config.toml
n_layer = 15
d_model = 96
n_head = 3
n_kv_head = 3
head_dim = 32
d_mlp = 384
vocab_size = 3126
activation = "tanh_gelu"
norm = "layernorm"
norm_place = "pre"
norm_eps = 1e-05
positions = "rope"
rope_base = 1000000.0
rope_fraction = 0.5
qk_norm = true
attn_scale = 0.177
bias = "none"
tie_embeddings = false
parallel_block = true
init = "orth"
init_std_qkv = 0.0645
init_std_o = 0.0
init_std_up = 0.0645
init_std_down = 0.0
optimizer = "laprop"
lr = 0.00275
beta1 = 0.9
beta2 = 0.95
weight_decay = 0.063
lr_head = 0.00247
grad_clip = 1.0
warmup_steps = 342
schedule = "wsd"
decay_fraction = 1.0
decay_shape = "pow"
final_lr_fraction = 0.0
batch_tokens = 8192
seq_len = 256
doc_mask = true
train_tokens = 94180000
steps = 11497
dataset = "wikipedia_en"
Each number is 500 + 25 x the weight over the matrix's rms, rounded and kept within 0 to 999. Layers, rows and columns count from 0. Numbers have three digits each.

# layer 3 MLP up, 384x96, rms 0.116, rows 336-383, columns 0-47
576510475545499423529439490515500497562520483515451511494507509568469503463531471496515481512484501500483481483509488527479537481529511514488534
529461485474518544547471544556495471489484502558491518395518506480529471545492503483518497496460545507540430510497487485547491452511479463503494
509511489507496463535446502542510498522481487476462568491467490490475488540511474491515483589519533504502529501481495454550483488507499524531525
504550533542504486490486481463464481528475495535456506426519505552498491468461538507550485513443534474475482463562501482503520508582460517516541
513502506499505501506501502490479502498511488489495508504474504495496502484494532492498499489484501506509507496507483486512501487483494517517495
529571492500502508480346570526438487498506506536472492527558527488440508482535476507515468541495483522433500486530464526472531449485471559496504
557514531492485503541531513539475487468529500527505514465504454521521455527425539507520510482467525534491499502504500424419553470503497492497482
565539477482507510473484508514500474487533497486475459474512549483510509501509457480500522507479588504518520510513482488543458467522488515497539
525521504526519503533473523502467479509516461508522512503468483503501476479510516514493476533488504509529489487503520503481476514476497494500509
497497481473466547535505524506503477529459460521494451500458443510464436481440520543536512504502545529503510452451445502485487489545509549513508
481515493519496481500476503493512505536495529508468494502498523525505507483502522467507501482486498482506509500508513492518543464511493467543517
493499494507493499502496499508503501507499517518505494504503505517495499497508488510514498509515511492491498509496502488500502497498513496497495
458554464512558481517496488541477472508444476539491531483487476468478486529507540520479427482514527506470490511504473451429473448522478432470476
484489512456500454488490555475501471501474482478500489508474534502493500505495473513507506500442497486514481481487513516535495462495494522503522
499501502500500501501499501501501501504497505504504499500501501501502500504503500500502504502500501500500500505500501503498500501502502502502501
500500500498500499498499499497500497500499499499498501498501499501500500501500502500496500500498500499497501499499499498500501498499495501501499
532501422490507529506426484532480520527460524520483535475527518527525423492537512484486500517454562512538478500504454470509547490619473488502513
517474501476478572523498513514512496509470485567503441518490503543520456467494497535520429522527514526455539408462460458491476485502525539467602
505505503459524481524512527495506485488497446522519480501538442488521505505448469497428480505500535501492477545476534495535486476498527520515519
487478513537488485559494533512505463537483517481540469473477515498512498485492509505544467486509472516487510427456487487489541504487479516454509
508508478529572500517473516521419482471490452525509465448530509521490483505496529532497480541523502498469492475537408485477512468553469515446494
501499499504503503503501500496495491509499498493503499502496497505493503497493503493494508501498501501510509483495494498489490494495494494498499
481595473516514496545510586519509493456485525557535430478465470523509442506478498480494474521467541551479502502472487433468550449519450552503546
518502500487491505503496493502500485493473499505511482496507485497481498512482497494490518474506502487508522485489511472495495485486492516493510
484532486472545536518426513513495464466497463552432519478521562541461463472455545499485477535433528498543516452526477475524505489519494564520535
510518505446508513520460511488497511509471493529504463503559470467472534455432442479470517530462499521493446474473513447511535492481517541445536
499504495500504493488499511481511499484501521517510490506519515502518509519487494502508494525488503490479496517504510509529500515512509503496509
499498499494505500498495497495503497497499496499497498498500498503500499500497502498495502497496497500497500495497495498500501497496496498500497
491502509480558557513512505523454469519506484544441512499509515524480465512499482516468436508479514499515490487495470495509453502502519483502550
508519466522508499507508510507515514454476465480526482496517510504507509513516480495462487529511511482499515475482527492523472490511510486501518
505537466467510556449495496462480462523442534561502502464487454468450434517480512500531468536491498525504503429499499472493512502480496500523547
500500503499499499502500500502499503498500503502501501499498500500501501496501501503503498500502500500499500504502497501500502499499502502499501
574527453487490476502475502513454480517496509492489469523529499570452468458460489513475505521489491546483529435530452457431531477568510540456497
493523500499530474494475499511465509532515486512526541464518508468486465527516500490494471515527536515526525466467468462529503497539485474485581
501501498501502502500500503500501501502500497498500501501501500500499501499498501499499501499501499501504501497501500499501499501499501498500500
501494509480461528494475490508468513511451516505463489534507412544442486492478474553459512518456517528481490469479488430412526530494493480476515
481550489512561500499481480527465491549462531452490463487513500482493494515524491541533446539518486512469503463544461509546454481496479509567519
516486533493482573524452504513481533515477511528424478537551486526495482467520490495459495465473487540498482396464409443448525524552482513473539
507473416537458541569474507493498477513454489482520500480521465513499499483529496539535471574511542561515508436517455507475476481558521513464505
501501495505497503498503501499494498498500495492494501503498496498498496495494501496499496497497494498505503495498498496500495499497503498497501
479550497480513462471459494498506469513472462506545452396502527529471462502499482484497466517520582552507524467521420510572512452523453522518579
496514474524562537523478524517452477481484461510476495449510448525483462493481517531446457541479509504498500496530487463467505466515442469502559
494504496510509494511486519514509497511511509474475489507494487523499506512485513495496500505517511485499495474514508498496522479479509479500485
498498497504500499500504503505503502502500502503499497501504501501501499501502495500504502502499500499502497504505501501504501503501508498499502
505513473504490502488497491493501482484499498502498500509505501478518506509497497494488504505517500496525502508495485505474484503496521506492506
467506455528526469507494502497495497499456503506451500474444490484507503517502496492468491541422494501515488479461502508558501463521484499509508
492486502486499514513484485495473473520439459510484457517496513510486466520477477462466493563486497516495484527476497472486512485543518546519506
502504502542529506507501489499509525456467552553494509455524489552453443480455462489500476502495544561461519502487558418404520477537446479495569
# layer 3 MLP down (transposed), 384x96, rms 0.0641, rows 336-383, columns 0-47
539522510526521445523474488489503555533497466529502523533506509551507461492497534486547476488530499485459491512479496537497480476512471496499449
520424456474492530520512518533450516526511478527487513419509477489521503532521464482477533497448529498533484519522497465501471506506466503501517
556511541522487458499442504502526508517545472496483507488482539499490538473464521525527501510448499482451540500450565481524485465493526488518504
515460484502507543492460460456516524526508505519494547516523572536487525449526508476543533462501468490496489493571494512485462510554457493486485
486491498491495498496507495510515495518500518514495500494522501501498489514506485517499498514502514495496492499489507508491489523515495483484503
510560409510499455530420498487477504464526549497475545528492481483546539495450554554518444467519443510442514503460463517516518494465376554548492
494479472479459537512490509543473503500564518452531523511497474494522451492480498418531467527501551527479507530513494487540497479500423465481489
495474514518553507501520488521497522450525539540462549516484459545506480480488489502518457473498423515512502513477537478441526512516513514473441
518497515494525484512476535490517510511528481496487520492492514479503445494505486505494518523511514509491494502552549483536538527481473495488482
494524502535447544523552505413476524527464469497516487534477553484527511576477465545582546487481550453481581504527542511521485459487512495524502
489487506526494501483499476492494463467530505475516504527512490478497506494505507534516471484529525526483497516471505516453463497488477529471496
508495499503513499497501502496501509488498489491500506502500498492508503504488509494494504491497490511505503497510498505501503503498500509503506
495456502552501482506472540532484515523493497517477528497532472445491458531477501499463510488474501551530527490509482453414487450482420507464470
488509474515508506504477463491469498480510492544513517481519484479482504526503510467501508519502536495519497525514499496483485511482500465540474
500500499500500500500500499500499500498504497499499499502500499502502501502498498500499499499500502500498500502502497499499501501499498498499501
496499504502500502504501499502499502502502500501500501504500500499501502500500501502503501501501502499502498500499504502498500502504504499502504
508498463489472553520492491519487522504460508509484496445522503501537444469529521516485440513472512497490460463455496540504553462567496478533482
487522549446396457508493501465526474542476558566541465510506562474522508479450450532502486509479518498474616481489487497456452518493449527481519
493500511466416508491491464530475489522517491492536551484438506529485550485558509500540495495500501463536484510497471484517498484518519509460480
464584471541483471504561506496508489477502493503484480505495537520459562523518536437504530548518578529543566505500494481492518495445470520452470
451521470535543515481431507533461520466505438527459468469537502492480521532486564521485476503551513512484465440494390488508492442546419528445529
498500501498499496498498499500507507493499499500497505496502503496504498504502502505500493499501500498493496500503502497506504506503502499500501
493583474482558510501518647509523476452507497506464439512488477477469518545467532465537511528511534549500490510516492483446509438519445524536613
478504501514482487474504495511492532500493496519510519505507504483509522508496503509498508487491500496486507506511505517514510492499530491515490
493511475482506593516485458574528506487490465542444523419514565551473514471437532463434463506469497519564489519502526491510494527496492501547505
511483508543499491509486471517531514541498519506486521485542491508476546478469497491487492462474514495534486470524463497471518472466536535513540
506510496502515499509500486507497492513497481490493500501478486511493498473502510494504490494519477515521504501482487501489498486488464501500490
499501501503500501505501500502499501501499501499499503499498500497499501497501501503503503502500500496500499497499507500499501503504498498502503
503436548482492470460449484504495463539502523487513513528537503503507526499498468541477476474528477546459524490547539490503512518515513519496493
480471524476463506498505498509499500508544589472496521495481475511488495469466520488524512455500498485510484494531483503517524501470496517510462
521524528484476562431513464475512486528485509434496502502465488459421500469500461505546468514489510582492565514542535504558515522442411506513511
502499498499506499497501501499500499503499500504501500501501500501500499502500500498500500501499499502501499501503500501499500502501506501501499
527460414515472482487462465483516468448498535554511453526557466525479529494483530534551446491487501491486495485447425463472504488532474561450536
525499501523484507475471487508523481545535513483519554505530501546484511520482536484532465480541507502517523437429515480499499471498519517516560
500499502500498498503499499499499501497499500499498500497500501501502500500502501500500500502501501499497500498497500501502501501500498500501499
482472447524538463507529492435507527500493519502462515536481477533511524526471511530478454429566493466481512548521522485541523499555511480491448
489498496448522535530464450509527480550476517448514508495522524478550550498447492494511509465496481494535513550478499547463454491480473568559476
456514470510505439433527509491510513469521471545524469535504529493489455484460509464458487530473483534482482477514496492512500550503458510497465
474490441523520500507503499510478468506498502556481538541489464542507515470408517556538479559483529526492525467489501487509482456495491525544565
499499504496501493503497499497504502500499501501501500494502505501501502498503500503496496501502504503496497497498500499501503503500497498498497
509541488512541473522475483429506501569467464469504506464508489516509492520493478481523474504505556550434457462501473545530501495515393501501511
521489470527507511475462538513480498488479439541467454476503486516485475509489513525453482540510595540521501443496488481485529454513379480467582
483490513487490505498503476484498507484498505509517512498504501474519522501492495504491490490495492505503504511486488499507475511502467506510520
503503501497498501498495500498498502497501501499500498499499497501499499499499501500497498501503498503501504500498499502501500498500496501500498
489484524499512498500510515513501507507483492500502494499501502513471499489505508511504490503484489495476503496501506488525515494510493497506493
458473509515503483484458471524455502509480580472485457494516485524502561506527521524489524539452467468500505489489492486473499476502491553525458
503502496511496539499469451508499511526515472486446485524466500493475504477511506521512495504504492498489492482507474526511514511505540530514490
476557524442529503517483560471451457505439565539509461505487563542474507480479501494493480544526517540492491501461553474446517460568444531484525